{"num_hidden_layers": 8, "intermediate_size": 832, "optimizer": "soap_variant", "dataset": "wikipedia_en"}
Each number is 50 + 12 x the weight over its row's rms, rounded and kept within 0 to 99. Layers, rows and columns count from 0. The size before them is the row's rms in percent of the matrix's.

# q: layer 4 attention query, 320x320, rms 0.11, rows 319, columns 32-63
# k: layer 4 attention key, 64x320, rms 0.104, rows 63, columns 32-63
# v: layer 4 attention value, 64x320, rms 0.113, rows 32-63, columns 32-63
# o: layer 4 attention output (transposed), 320x320, rms 0.119, rows 160-319, columns 32-63
# gate: layer 4 MLP gate, 832x320, rms 0.14, rows 0-1, columns 32-63
# up: layer 4 MLP up, 832x320, rms 0.143, rows 0-1, columns 32-63
# down: layer 4 MLP down (transposed), 832x320, rms 0.133, rows 0-1, columns 32-63
q319 116:50 42 56 64 60 61 47 56 36 49 50 66 51 57 27 60 47 46 63 57 56 50 40 62 40 58 35 65 47 25 52 41
k63 107:43 42 46 75 63 52 25 37 40 49 49 45 51 63 48 52 57 59 35 41 51 65 50 50 36 59 22 81 58 40 41 52
v32 107:27 67 41 36 34 54 54 61 49 59 31 52 48 51 27 48 44 39 58 63 43 48 62 53 39 44 58 54 59 36 53 57
o160 116:50 51 55 50 65 45 45 51 60 56 58 35 24 69 64 33 55 49 49 51 75 50 48 44 36 63 64 39 54 49 56 61
o192 102:58 27 52 50 72 35 64 53 67 46 64 37 53 50 53 55 54 63 49 63 41 66 42 42 43 44 36 36 55 60 28 63
o224 099:46 61 61 49 34 53 46 36 49 53 37 47 37 29 59 62 55 17 51 45 52 47 47 32 54 30 54 64 47 48 50 39
o256 093:50 59 67 55 48 59 45 43 48 51 63 43 46 49 23 49 45 81 64 34 55 55 63 62 56 40 51 49 58 29 64 56
o288 102:53 65 42 39 50 59 51 71 45 46 45 59 49 71 48 40 56 39 56 74 47 49 66 61 73 63 45 55 41 51 35 40
v33 100:56 71 50 84 36 59 64 65 54 49 51 34 34 27 49 42 58 52 46 55 58 43 64 42 71 60 55 40 52 54 85 50
o161 101:26 54 30 59 48 50 24 59 46 54 33 39 31 54 64 48 55 41 62 37 54 65 40 54 38 51 49 44 56 51 62 48
o193 097:61 39 56 56 84 46 34 48 59 44 63 62 71 54 33 50 72 43 71 34 43 32 41 61 61 65 66 55 40 51 44 45
o225 098:49 57 50 36 41 48 65 60 50 44 51 26 56 37 51 47 50 58 43 52 45 51 62 55 40 54 40 42 40 53 64 59
o257 108:40 55 32 58 33 46 63 43 43 48 64 70 51 35 58 83 38 48 35 67 56 57 80 60 31 56 43 65 49 45 33 75
o289 109:59 41 33 63 52 41 47 53 50 43 43 52 49 48 45 61 26 56 59 34 59 47 55 47 61 26 69 75 47 21 27 58
v34 104:60 29 48 69 61 65 46 77 48 38 63 51 59 41 36 38 72 63 48 70 48 71 54 50 34 42 50 71 52 40 48 30
o162 107:31 57 46 50 49 44 55 57 67 53 52 48 83 32 34 42 62 62 63 41 32 45 42 63 56 61 41 47 58 53 72 53
o194 109:44 50 50 49 48 45 53 29 29 28 64 22 46 46 48 48 46 35 71 31 43 61 40 52 56 40 10 41 30 58 59 32
o226 105:61 70 53 52 71 48 34 55 42 50 58 36 50 57 71 51 52 70 42 47 28 55 50 40 33 44 34 59 54 43 55 49
o258 091:58 40 43 53 58 30 59 43 40 66 37 51 63 65 46 70 52 53 49 41 70 34 53 25 59 39 61 43 35 63 28 54
o290 100:53 65 73 42 59 48 52 43 49 41 52 65 41 43 50 45 60 35 59 38 53 54 35 39 55 32 65 48 63 25 50 71
v35 098:44 79 58 50 38 50 44 47 72 73 43 44 63 20 54 45 49 67 62 66 40 48 35 58 52 47 50 60 57 66 56 64
o163 100:53 58 53 32 59 35 38 50 41 48 27 68 55 42 36 67 49 52 49 34 53 33 50 57 46 51 48 71 53 42 41 67
o195 104:53 39 65 60 25 56 67 47 62 56 56 39 67 68 60 46 48 71 46 81 50 71 56 39 58 50 43 70 52 40 56 35
o227 097:67 56 55 43 57 51 55 39 59 30 66 78 50 43 41 76 38 56 50 45 42 48 60 59 49 47 57 63 57 47 48 55
o259 103:26 57 41 31 70 59 27 63 46 64 49 47 34 35 56 45 49 24 60 55 64 46 70 47 58 62 51 33 64 36 46 53
o291 108:56 44 56 53 53 58 43 78 46 51 40 54 42 50 63 27 57 61 49 36 47 48 50 55 53 54 53 41 36 48 45 57
v36 096:57 57 50 37 48 41 41 62 35 63 73 22 71 56 64 48 42 55 61 27 39 33 28 37 55 70 35 52 45 61 11 57
o164 104:39 48 54 48 43 40 48 68 56 19 52 32 45 62 42 53 57 54 63 57 64 41 46 51 65 43 30 48 53 42 52 52
o196 097:48 44 46 46 48 35 69 64 59 42 51 51 56 60 31 58 58 51 49 47 45 46 50 58 53 52 61 57 53 58 47 46
o228 087:73 56 40 56 61 47 45 51 51 65 49 57 76 67 55 42 36 27 41 63 26 66 56 66 52 39 40 29 31 46 48 43
o260 100:38 55 48 35 51 25 44 60 45 56 55 39 51 53 58 49 58 54 52 43 60 44 44 46 66 47 47 45 41 47 55 28
o292 116:35 48 44 43 40 75 40 51 35 39 62 79 31 29 52 44 44 31 46 54 93 59 49 29 60 87 67 31 52 68 38 60
v37 101:41 54 52 38 32 58 60 60 24 89 43 55 39 39 64 31 59 38 33 54 40 57 56 64 43 48 52 42 59 33 62 33
o165 103:48 63 43 57 29 60 67 53 60 58 58 71 38 58 62 43 47 40 44 68 52 12 32 56 39 59 42 72 44 31 49 44
o197 101:37 39 62 47 48 27 59 59 41 49 68 38 72 51 47 66 49 55 52 45 27 59 75 56 42 47 73 45 52 76 67 45
o229 096:53 34 50 45 65 35 42 44 50 41 47 50 37 42 60 36 57 59 56 51 51 83 53 53 51 65 33 34 51 48 39 55
o261 093:36 61 54 56 42 63 60 28 49 58 31 38 56 42 43 56 51 50 51 47 40 60 70 18 77 43 35 70 40 73 31 54
o293 110:39 67 54 61 80 53 51 53 55 50 54 68 42 58 33 40 61 71 47 27 52 52 29 52 55 37 54 53 55 48 75 55
v38 094:49 45 63 61 65 70 58 48 45 54 48 53 62 48 34 47 55 49 59 75 55 83 47 49 24 38 51 71 50 38 38 26
o166 102:35 50 60 37 41 45 44 52 47 67 31 34 63 54 48 36 59 71 49 51 74 72 62 36 42 45 37 47 53 41 54 59
o198 097:32 40 55 33 53 54 48 63 54 52 62 35 62 70 69 45 36 44 51 37 54 32 61 62 66 45 64 47 26 58 45 79
o230 101:75 61 59 49 71 67 57 42 48 57 66 63 46 35 22 65 63 60 43 61 50 58 45 60 50 54 36 64 65 51 43 43
o262 105:24 56 32 55 47 42 48 42 53 36 26 36 24 68 20 51 58 54 37 48 35 60 60 46 44 44 51 57 53 50 53 52
o294 108:61 70 67 46 42 42 54 60 46 53 48 57 31 60 47 28 45 45 60 61 60 57 28 50 50 49 76 39 60 44 69 61
v39 103:70 27 60 49 42 21 45 43 57 68 52 59 51 69 23 55 46 46 60 59 63 50 47 48 38 67 44 26 54 48 55 39
o167 110:56 54 55 38 45 58 38 61 50 69 58 59 60 56 43 44 64 60 45 54 46 32 31 49 52 48 27 72 38 30 54 14
o199 110:42 55 46 41 76 24 53 50 43 45 37 52 37 37 68 55 47 44 43 54 51 46 44 58 60 50 44 57 32 37 16 46
o231 095:70 44 66 58 54 31 35 27 52 64 32 47 55 66 27 60 49 48 56 44 37 62 59 49 45 58 45 49 53 60 65 71
o263 108:45 34 53 57 33 48 29 21 59 61 43 50 83 49 29 69 49 38 45 47 44 46 71 33 63 58 49 43 62 56 60 58
o295 100:37 42 51 40 60 56 71 76 59 48 63 47 55 49 60 43 54 34 31 33 39 62 22 57 57 43 52 43 58 59 45 45
v40 099:33 53 60 39 73 25 68 53 51 61 62 41 38 36 38 49 40 63 55 40 47 53 39 69 67 39 46 36 67 50 36 40
o168 102:38 66 66 31 42 38 38 64 42 49 46 40 58 59 52 52 62 61 60 58 39 47 73 42 52 47 59 53 36 33 54 64
o200 104:66 19 39 51 61 79 35 40 46 64 64 49 41 43 49 48 61 49 58 58 47 60 46 44 66 47 56 60 45 59 38 41
o232 102:50 50 51 68 56 50 50 42 42 40 47 65 27 52 63 58 39 35 38 69 41 52 57 60 56 65 51 35 43 48 45 48
o264 100:44 46 36 57 46 43 77 62 42 67 56 51 67 47 43 76 53 68 53 53 52 61 60 56 44 83 61 47 43 61 56 51
o296 098:51 40 68 58 38 53 47 74 50 65 42 48 50 64 52 50 42 54 60 44 43 56 35 69 59 58 43 64 65 61 42 63
v41 100:35 49 42 65 64 42 60 50 60 62 59 42 53 65 20 58 57 52 44 55 59 49 66 41 43 40 45 68 46 52 78 55
o169 107:49 53 54 52 32 44 68 33 46 59 47 53 43 60 49 57 59 31 52 30 34 48 55 51 63 35 60 48 51 56 49 79
o201 103:64 35 57 40 36 63 45 38 57 49 59 53 42 45 42 44 45 65 48 58 53 67 63 20 58 62 54 52 56 49 71 46
o233 090:35 47 61 53 43 51 61 58 48 39 45 54 39 53 10 51 48 60 50 66 50 46 27 31 74 42 53 71 32 36 50 44
o265 106:64 52 42 47 62 39 39 49 57 67 54 34 53 48 57 47 65 58 66 42 73 46 41 37 53 62 59 41 48 64 48 49
o297 096:65 53 40 43 40 71 50 73 49 60 34 57 67 52 75 38 57 40 40 48 28 67 54 58 60 53 47 58 58 43 42 45
v42 105:38 60 44 62 30 32 56 43 59 52 48 46 60 76 52 37 50 45 28 53 41 53 59 40 40 63 54 46 55 34 46 57
o170 103:61 62 38 32 49 57 38 59 39 41 41 41 45 30 40 39 46 63 31 25 50 39 27 40 54 56 57 27 58 40 45 46
o202 098:46 46 48 59 51 45 50 54 46 43 50 60 60 55 30 54 38 69 73 56 47 59 42 69 38 72 65 57 48 71 46 38
o234 100:44 57 54 40 51 44 59 53 46 53 54 38 46 47 39 47 31 24 57 46 28 19 66 47 42 43 56 61 51 43 37 58
o266 108:55 42 43 62 48 51 47 45 44 53 49 41 44 34 51 54 52 42 34 62 41 54 52 48 56 65 36 50 48 53 54 62
o298 105:55 62 56 45 58 78 45 41 45 21 66 62 54 63 46 54 32 30 53 50 60 16 43 37 64 38 27 43 61 68 53 42
v43 099:22 39 55 21 54 54 38 46 50 46 44 39 34 42 45 41 50 46 50 53 49 56 57 37 83 39 35 45 56 33 71 31
o171 101:58 37 61 64 70 34 76 53 49 36 67 43 45 78 43 47 52 48 65 54 52 49 45 54 52 51 66 56 52 27 70 49
o203 101:66 44 37 51 32 51 61 48 62 55 41 60 58 53 50 47 46 49 55 57 45 39 48 35 78 36 57 35 56 62 43 53
o235 105:38 55 58 39 57 73 67 43 55 50 64 55 41 38 42 32 38 68 55 53 34 46 44 69 46 64 66 47 39 59 57 61
o267 101:59 60 47 75 54 49 46 57 55 45 46 50 50 36 62 22 48 33 46 56 55 51 37 34 48 62 47 43 42 53 38 42
o299 103:57 35 53 27 44 40 33 45 40 50 57 46 52 33 45 61 44 41 52 37 63 48 54 43 43 43 38 57 32 50 58 42
v44 104:43 66 33 58 57 58 40 47 48 27 40 35 53 57 53 24 68 52 53 61 52 66 59 47 56 66 55 43 32 54 51 60
o172 103:64 61 62 44 55 65 13 39 42 49 67 42 47 63 54 34 60 68 54 61 51 73 81 61 25 35 45 45 64 58 37 56
o204 107:65 58 48 36 43 46 34 46 60 53 42 55 62 47 45 56 39 44 53 54 39 42 34 44 41 65 52 56 78 74 61 45
o236 096:37 28 54 49 46 23 45 63 37 46 78 51 36 48 49 41 60 42 53 39 59 31 63 48 46 42 47 67 40 45 46 50
o268 103:43 56 56 64 31 59 46 39 41 42 32 47 67 32 54 49 21 67 44 45 34 34 48 67 51 68 46 27 57 57 57 72
o300 108:42 44 55 28 44 60 65 52 60 49 51 50 66 48 27 43 28 43 47 37 70 57 34 32 37 37 36 53 27 55 46 31
v45 101:64 53 67 54 45 62 45 37 27 61 70 60 51 52 38 48 68 25 34 47 42 28 47 30 44 25 41 52 60 60 51 49
o173 116:73 45 46 44 37 53 44 34 43 72 49 42 52 53 42 52 43 31 35 40 29 54 59 55 24 38 30 41 30 44 36 56
o205 097:49 70 63 51 51 44 37 49 79 57 46 24 62 55 36 64 54 84 53 41 44 31 48 62 62 56 64 40 60 49 60 41
o237 098:47 52 53 44 39 63 31 45 43 48 48 48 32 58 47 43 53 48 51 36 65 56 36 54 37 14 45 55 58 58 65 39
o269 105:41 46 26 42 50 57 46 60 62 43 40 65 48 57 41 46 55 45 40 58 59 53 38 51 70 38 37 55 54 40 18 49
o301 104:55 36 40 64 43 46 48 48 49 70 65 47 52 35 66 81 55 40 78 49 48 55 80 51 38 68 39 39 52 43 26 35
v46 102:59 57 71 59 32 57 66 56 49 49 56 51 54 51 55 49 23 56 44 63 62 54 52 47 62 47 76 69 62 72 47 53
o174 106:52 62 45 51 31 58 53 49 24 62 74 51 48 56 53 50 31 44 67 39 48 59 38 47 36 66 70 41 40 61 59 71
o206 098:53 35 31 39 44 74 49 58 51 27 49 62 60 35 65 42 53 43 42 42 63 28 73 35 64 48 55 52 36 53 57 39
o238 105:38 47 41 45 42 53 70 59 82 51 52 57 56 53 42 58 57 58 48 52 44 57 40 32 49 67 36 59 68 56 75 62
o270 096:51 36 36 34 60 53 42 54 62 48 47 65 61 44 50 43 34 39 21 66 52 57 42 68 50 60 44 55 50 54 35 64
o302 103:47 48 78 50 35 62 42 35 51 46 60 49 44 77 52 63 34 67 52 73 40 48 57 68 40 43 44 49 52 51 28 57
v47 102:48 63 51 35 50 35 68 46 37 54 55 60 57 52 22 48 45 40 53 42 38 43 43 52 40 63 48 63 53 40 35 61
o175 104:55 78 51 49 40 22 56 48 59 56 57 56 58 47 58 35 36 61 49 53 60 44 60 60 44 46 45 65 65 36 39 47
o207 102:41 53 40 52 61 56 42 51 41 52 22 46 44 55 33 54 48 45 41 74 64 53 89 41 71 52 46 43 35 51 22 51
o239 106:32 49 46 51 57 54 67 59 39 62 31 32 53 38 39 48 43 46 45 64 40 56 52 60 56 56 53 41 60 50 56 23
o271 093:57 45 64 41 55 68 38 25 54 46 39 57 72 50 12 34 58 38 60 57 44 68 31 28 61 55 42 30 61 62 51 49
o303 095:56 54 50 71 41 59 37 30 48 33 42 52 42 61 56 87 41 53 60 54 69 26 26 55 60 53 30 57 52 44 51 74
v48 102:50 55 50 24 58 53 39 36 76 72 47 58 33 48 56 54 52 64 30 54 50 53 37 53 52 54 39 55 61 41 55 44
o176 108:60 46 47 52 81 53 62 47 49 33 46 51 49 53 51 49 33 65 57 46 57 50 50 44 48 62 37 59 58 44 55 62
o208 096:26 39 79 49 34 66 55 62 50 56 64 46 37 49 26 25 43 57 44 37 49 76 56 48 42 41 56 27 53 66 64 51
o240 094:64 61 57 63 41 50 49 40 68 62 57 44 43 49 68 60 63 39 45 34 59 33 54 54 26 58 39 50 46 50 44 38
o272 115:66 45 48 57 74 63 32 34 46 63 46 43 44 44 36 59 49 30 59 55 73 43 54 53 80 51 48 56 47 63 54 48
o304 107:37 57 62 44 55 57 42 69 60 31 31 39 54 40 63 57 31 58 53 49 28 38 37 50 59 49 43 59 56 38 44 34
v49 100:27 46 53 74 54 58 60 53 53 34 32 62 49 53 50 38 75 54 35 58 45 51 51 61 27 53 38 72 69 37 45 51
o177 101:49 59 49 32 82 57 62 60 70 33 26 61 48 51 35 50 62 60 55 54 70 45 50 47 46 53 38 40 66 55 57 36
o209 100:50 53 59 45 56 44 54 51 75 23 47 48 48 60 66 68 43 32 63 35 37 41 40 21 42 40 51 59 54 46 44 50
o241 097:59 63 20 55 42 29 60 41 51 57 56 34 45 40 33 46 68 65 49 51 56 48 54 54 45 48 34 68 37 57 51 53
o273 106:39 36 54 49 36 55 48 38 41 51 53 36 59 50 62 55 61 57 43 63 27 60 63 56 42 57 47 51 46 52 45 34
o305 100:67 56 62 47 63 56 32 35 47 40 56 44 37 76 48 45 47 31 55 53 49 50 43 47 61 52 56 50 73 38 42 34
v50 101:46 63 69 48 47 31 41 48 54 52 70 42 35 64 67 38 48 59 43 39 66 61 38 48 64 73 52 60 44 48 39 55
o178 117:37 57 61 49 35 37 65 55 39 42 54 46 40 53 41 37 55 50 42 53 34 64 70 47 26 49 48 37 44 40 48 75
o210 103:49 50 46 38 67 48 41 60 64 41 62 31 55 42 54 57 63 44 43 41 41 26 31 48 41 69 42 41 43 31 42 53
o242 095:42 47 43 49 50 67 52 42 52 64 36 51 48 42 55 39 37 55 44 55 37 57 42 52 51 37 42 56 58 58 52 56
o274 102:78 55 58 38 73 55 43 55 59 63 58 59 37 66 76 63 49 43 42 57 48 52 43 54 62 61 64 45 63 49 51 35
o306 106:61 51 59 44 48 54 49 55 50 55 30 45 55 42 38 54 54 39 46 53 65 37 40 42 45 39 50 54 46 44 48 30
v51 099:63 49 35 46 56 44 38 58 60 45 25 69 32 54 38 65 67 50 41 42 41 56 52 26 46 48 48 43 39 45 55 37
o179 100:38 33 33 57 52 67 42 54 55 52 54 60 49 67 39 58 49 46 57 48 46 46 30 48 22 47 29 57 54 64 45 35
o211 111:56 49 47 41 44 59 42 68 43 48 50 41 60 35 81 34 30 40 33 57 54 51 47 51 52 48 70 47 47 38 54 62
o243 100:48 44 57 61 61 35 48 46 44 43 73 36 47 77 79 71 52 49 63 52 45 38 45 44 65 41 49 61 46 54 52 51
o275 099:38 51 47 43 58 49 60 37 61 49 55 59 57 65 48 63 54 31 54 48 46 41 50 63 64 77 40 46 51 35 40 52
o307 101:45 45 65 48 50 66 63 46 52 62 22 43 37 57 23 69 43 66 47 59 66 59 81 62 41 54 44 64 33 62 52 57
v52 101:59 42 51 23 32 48 27 50 42 54 55 43 62 50 61 46 57 33 52 50 43 52 78 54 45 61 63 40 57 40 47 62
o180 108:43 52 50 46 26 39 69 63 58 31 59 46 66 53 37 43 48 58 63 64 44 41 47 58 47 50 37 44 51 62 60 45
o212 098:38 60 41 42 49 52 69 47 61 49 33 54 51 47 39 45 61 39 35 51 71 61 64 58 58 36 38 64 10 63 64 60
o244 100:48 30 54 60 62 54 45 58 62 52 44 55 74 74 42 59 36 46 51 32 39 45 71 35 23 58 44 42 48 34 58 36
o276 098:58 63 59 68 47 66 54 36 43 33 43 58 60 44 54 77 35 71 61 66 50 24 45 42 60 41 64 59 49 56 33 53
o308 110:59 77 36 37 54 40 70 53 49 60 68 32 36 66 47 61 78 44 48 61 44 37 63 54 59 71 59 50 45 44 47 54
v53 099:42 49 47 53 58 49 41 49 30 51 45 55 59 54 49 54 54 56 40 58 48 46 35 55 48 64 67 68 38 57 70 63
o181 104:64 46 40 66 58 42 33 40 27 47 71 43 46 68 38 39 57 70 47 61 54 74 50 21 45 44 72 83 45 40 49 78
o213 098:49 42 60 38 45 46 63 37 47 36 69 38 49 55 54 45 55 36 48 17 55 58 52 47 52 66 40 38 47 33 59 26
o245 099:50 52 53 41 64 57 53 44 55 44 19 39 51 61 53 49 57 40 45 73 45 67 32 76 34 47 56 35 64 51 43 29
o277 102:34 41 24 43 40 40 30 44 29 59 44 36 46 47 45 61 36 43 59 61 62 22 52 64 52 69 48 39 52 56 42 67
o309 110:41 24 38 37 39 58 73 54 56 47 49 85 61 46 46 53 57 39 47 40 67 63 59 47 52 51 44 62 56 41 69 50
v54 101:48 72 59 58 39 39 48 71 48 42 58 41 49 58 52 66 77 44 65 39 56 46 18 48 72 51 45 49 37 47 68 62
o182 096:43 79 40 63 41 66 50 72 45 49 64 63 63 56 53 53 56 43 65 47 38 47 62 58 30 62 51 61 52 43 68 45
o214 093:56 44 48 45 63 40 23 40 75 46 47 37 44 59 18 46 54 40 40 58 20 47 61 39 59 56 47 62 45 44 42 52
o246 100:48 44 40 66 49 40 58 45 42 50 42 45 46 39 41 46 59 51 49 69 51 34 45 54 47 68 44 37 55 60 68 53
o278 095:54 30 56 77 62 56 55 50 62 34 60 60 35 42 92 38 61 52 51 44 41 50 28 58 64 33 54 51 38 52 38 62
o310 106:61 46 45 34 31 46 43 51 50 46 55 51 35 60 63 64 49 48 65 73 59 38 64 37 66 19 61 42 58 31 46 57
v55 097:49 53 23 67 52 57 29 65 45 64 23 54 63 57 58 55 45 46 64 40 38 33 54 73 46 78 53 43 66 49 55 59
o183 110:45 41 30 46 59 41 50 42 43 64 52 45 50 62 24 41 44 66 56 52 40 35 50 71 31 48 47 40 60 75 23 58
o215 097:61 64 64 46 47 45 55 56 44 50 31 53 41 61 38 68 60 55 43 54 36 55 62 41 58 58 39 74 26 54 61 58
o247 092:48 43 60 49 69 74 67 51 61 46 40 47 55 55 45 58 56 58 52 40 45 50 72 56 50 48 46 38 74 43 36 61
o279 105:60 40 51 41 50 33 58 35 54 46 59 26 64 39 60 25 42 46 32 63 50 39 38 43 66 43 50 66 37 47 59 50
o311 107:41 51 58 51 36 43 51 52 47 65 68 46 50 26 68 47 49 52 57 42 64 76 33 65 55 36 59 38 47 45 39 35
v56 100:42 44 61 57 60 24 35 62 58 46 50 58 72 61 48 65 64 47 38 21 44 56 51 34 42 10 37 54 52 51 54 36
o184 107:31 39 70 46 46 31 38 48 66 35 42 60 43 58 43 32 47 60 56 39 46 57 48 52 58 30 71 45 57 50 45 52
o216 103:52 48 35 64 48 70 46 68 54 74 66 35 38 53 46 25 42 47 51 59 15 66 41 66 25 51 67 54 44 43 31 61
o248 106:72 41 54 34 52 44 37 42 38 46 44 58 62 54 48 71 49 44 44 40 39 61 27 34 61 44 61 34 57 52 54 30
o280 092:30 68 23 52 69 59 72 36 47 58 53 78 47 47 52 42 57 61 33 51 67 36 61 63 25 52 42 48 49 57 31 44
o312 101:49 73 46 49 40 79 75 61 59 50 61 54 40 58 51 52 57 58 60 90 48 50 67 52 50 50 52 39 51 34 40 33
v57 102:42 40 59 51 54 34 47 63 52 41 73 46 62 44 16 34 56 58 43 49 68 45 57 69 29 49 71 44 45 77 44 53
o185 109:43 32 49 31 65 48 63 74 52 53 81 57 76 32 43 52 43 67 49 78 34 28 26 66 28 37 44 52 61 45 68 42
o217 100:51 59 50 51 51 51 30 51 57 56 52 31 38 47 77 45 45 35 38 47 38 66 52 09 71 56 42 61 50 17 44 63
o249 098:29 36 25 47 52 49 70 60 50 48 50 36 57 38 43 35 55 47 45 59 44 33 57 57 51 49 61 38 39 47 33 51
o281 100:55 72 46 46 42 47 54 37 36 45 49 74 36 69 53 48 47 42 62 39 75 65 52 38 41 35 49 33 54 52 63 53
o313 102:51 79 51 63 45 54 72 68 50 45 54 47 41 31 19 58 70 48 50 24 42 58 55 43 53 37 69 50 51 36 28 34
v58 103:36 51 52 50 37 57 60 33 40 55 53 46 48 38 67 68 43 44 57 45 48 46 73 58 66 39 50 48 43 51 56 52
o186 108:62 41 28 57 39 62 68 35 66 54 41 59 41 54 60 37 68 45 59 43 45 48 48 46 35 76 38 55 46 28 62 59
o218 110:36 53 67 43 36 50 37 63 26 50 43 62 57 49 32 56 42 64 37 51 47 52 55 56 67 53 54 46 29 48 28 44
o250 099:65 52 62 41 72 61 47 45 53 38 62 65 40 39 57 58 53 46 45 64 33 34 48 50 66 55 66 47 57 63 30 39
o282 105:45 28 40 50 48 44 55 67 31 45 42 49 60 52 73 46 64 49 53 69 56 37 29 60 39 50 70 68 65 62 64 59
o314 097:47 44 43 54 48 29 48 42 53 70 76 39 42 63 55 41 29 52 67 46 52 63 35 37 49 39 49 69 44 56 55 58
v59 100:48 42 66 49 63 72 52 50 43 29 58 55 38 40 58 60 67 42 54 66 50 45 42 47 38 53 57 43 50 50 63 54
o187 102:38 48 50 34 74 87 63 48 52 53 44 51 49 54 61 49 44 42 47 56 59 61 51 32 53 63 57 54 39 34 61 47
o219 111:39 43 39 47 34 49 57 18 53 51 48 46 53 59 41 61 68 57 52 71 52 51 65 49 47 65 44 55 43 70 47 63
o251 093:54 55 21 60 56 50 38 87 41 50 43 55 48 53 57 51 45 36 60 49 50 43 37 62 53 57 36 52 46 48 62 66
o283 105:49 67 53 69 26 54 56 61 35 62 68 51 53 53 37 49 53 46 35 40 25 40 33 48 56 22 82 63 56 43 53 36
o315 106:45 54 62 18 46 33 40 64 45 43 61 48 49 43 51 41 61 55 42 54 47 61 38 51 38 49 38 46 55 46 39 53
v60 101:61 70 48 62 55 26 45 55 63 58 65 46 55 39 51 65 65 62 52 65 35 61 66 49 75 71 67 37 69 46 59 44
o188 109:59 71 55 74 31 43 43 18 51 57 59 56 31 58 58 48 50 56 63 53 60 44 38 36 49 66 48 56 52 52 70 65
o220 101:41 47 45 44 58 46 17 57 46 63 53 21 60 41 59 47 58 36 16 44 45 64 42 49 77 44 77 49 52 15 29 61
o252 102:69 11 57 29 54 25 67 64 34 53 55 38 48 55 64 80 49 42 57 33 40 56 82 62 37 45 46 58 52 39 66 47
o284 100:32 81 42 56 58 59 56 59 40 52 51 59 51 34 58 34 41 49 74 55 57 32 37 50 38 44 41 28 81 98 50 36
o316 099:59 63 60 71 58 42 53 35 45 39 62 61 52 30 53 40 42 41 65 36 50 34 11 44 55 30 30 58 39 32 59 41
v61 101:41 50 34 54 36 33 60 54 43 44 46 44 37 67 59 29 59 37 56 63 60 51 63 61 37 49 56 39 37 26 54 45
o189 106:57 57 61 36 36 31 50 74 46 41 53 45 30 56 64 52 59 45 56 49 90 63 56 55 85 46 49 63 65 36 55 48
o221 105:40 69 47 47 52 45 67 48 67 39 63 51 51 55 53 37 39 52 55 38 51 54 50 66 50 55 45 51 50 65 27 31
o253 104:40 35 43 60 59 33 39 43 54 57 30 43 51 42 48 51 66 45 47 35 46 47 42 33 50 44 53 46 30 36 71 57
o285 093:63 46 45 54 51 53 48 49 39 56 32 59 59 47 55 35 60 34 52 65 47 39 47 61 57 53 52 65 29 55 47 32
o317 104:42 64 55 31 47 49 70 68 38 53 31 53 55 39 40 51 30 62 46 47 45 20 56 62 53 73 61 42 80 72 46 35
v62 100:29 67 37 27 30 42 46 67 74 24 50 78 53 42 45 63 58 61 45 57 51 61 32 62 56 43 54 50 45 46 49 46
o190 107:42 46 32 66 34 48 54 45 72 35 66 37 38 49 45 62 68 54 42 41 34 69 37 42 65 59 39 48 50 36 51 37
o222 110:64 36 43 67 68 74 56 62 46 58 59 43 54 46 64 60 43 59 30 50 43 60 66 33 60 47 61 58 56 72 42 44
o254 107:40 72 48 46 46 50 50 45 45 54 22 51 61 46 52 70 35 64 53 45 67 41 45 60 57 30 52 41 50 47 74 38
o286 098:48 49 64 41 38 60 46 81 43 46 37 48 45 55 51 43 48 46 51 68 51 49 47 33 49 52 56 47 53 49 42 54
o318 102:52 52 46 51 47 41 43 46 56 44 49 51 56 37 52 55 54 43 57 48 64 40 44 46 50 63 30 50 45 67 65 59
v63 100:56 57 54 62 62 56 49 36 65 51 33 40 39 58 59 42 45 27 36 64 50 51 48 45 29 54 48 36 24 60 55 34
o191 104:52 32 52 62 58 61 60 29 60 54 60 47 55 65 36 30 44 41 60 41 70 59 45 56 46 57 41 74 60 44 44 46
o223 092:51 35 54 51 35 52 39 65 37 50 64 60 47 27 49 48 68 47 52 41 53 54 40 51 35 63 47 47 54 46 45 52
o255 099:45 46 47 56 46 37 33 49 47 37 04 62 55 57 54 49 23 49 24 58 63 35 50 38 45 54 41 28 47 37 56 38
o287 102:62 55 59 48 60 43 61 47 61 59 53 54 35 69 38 42 36 61 44 41 42 62 56 44 47 36 60 20 48 36 53 45
o319 108:44 31 44 43 46 44 47 57 46 43 51 50 60 60 57 56 74 40 60 32 51 37 59 69 54 58 60 66 50 77 63 55
gate0 107:55 19 65 62 45 47 40 44 37 63 44 53 51 62 51 47 52 65 80 26 59 77 49 37 27 61 40 66 48 20 43 86
up0 104:50 71 66 59 51 59 44 46 46 49 42 73 40 56 61 65 41 69 35 55 31 49 56 52 56 58 37 39 44 63 30 56
down0 104:58 29 55 36 45 32 54 48 39 32 63 63 33 51 54 48 51 53 43 35 44 57 34 61 55 67 73 58 42 43 51 48
gate1 102:37 59 69 56 48 20 47 50 60 53 49 48 48 43 29 53 37 47 31 30 67 69 45 41 50 36 69 44 61 40 35 59
up1 094:40 57 63 45 70 60 33 54 58 49 50 54 69 59 62 50 53 40 53 81 26 44 41 39 65 42 41 40 58 63 52 51
down1 107:64 35 54 49 44 55 65 48 50 75 47 38 27 46 73 51 67 59 53 44 50 70 53 37 45 61 33 29 38 45 08 40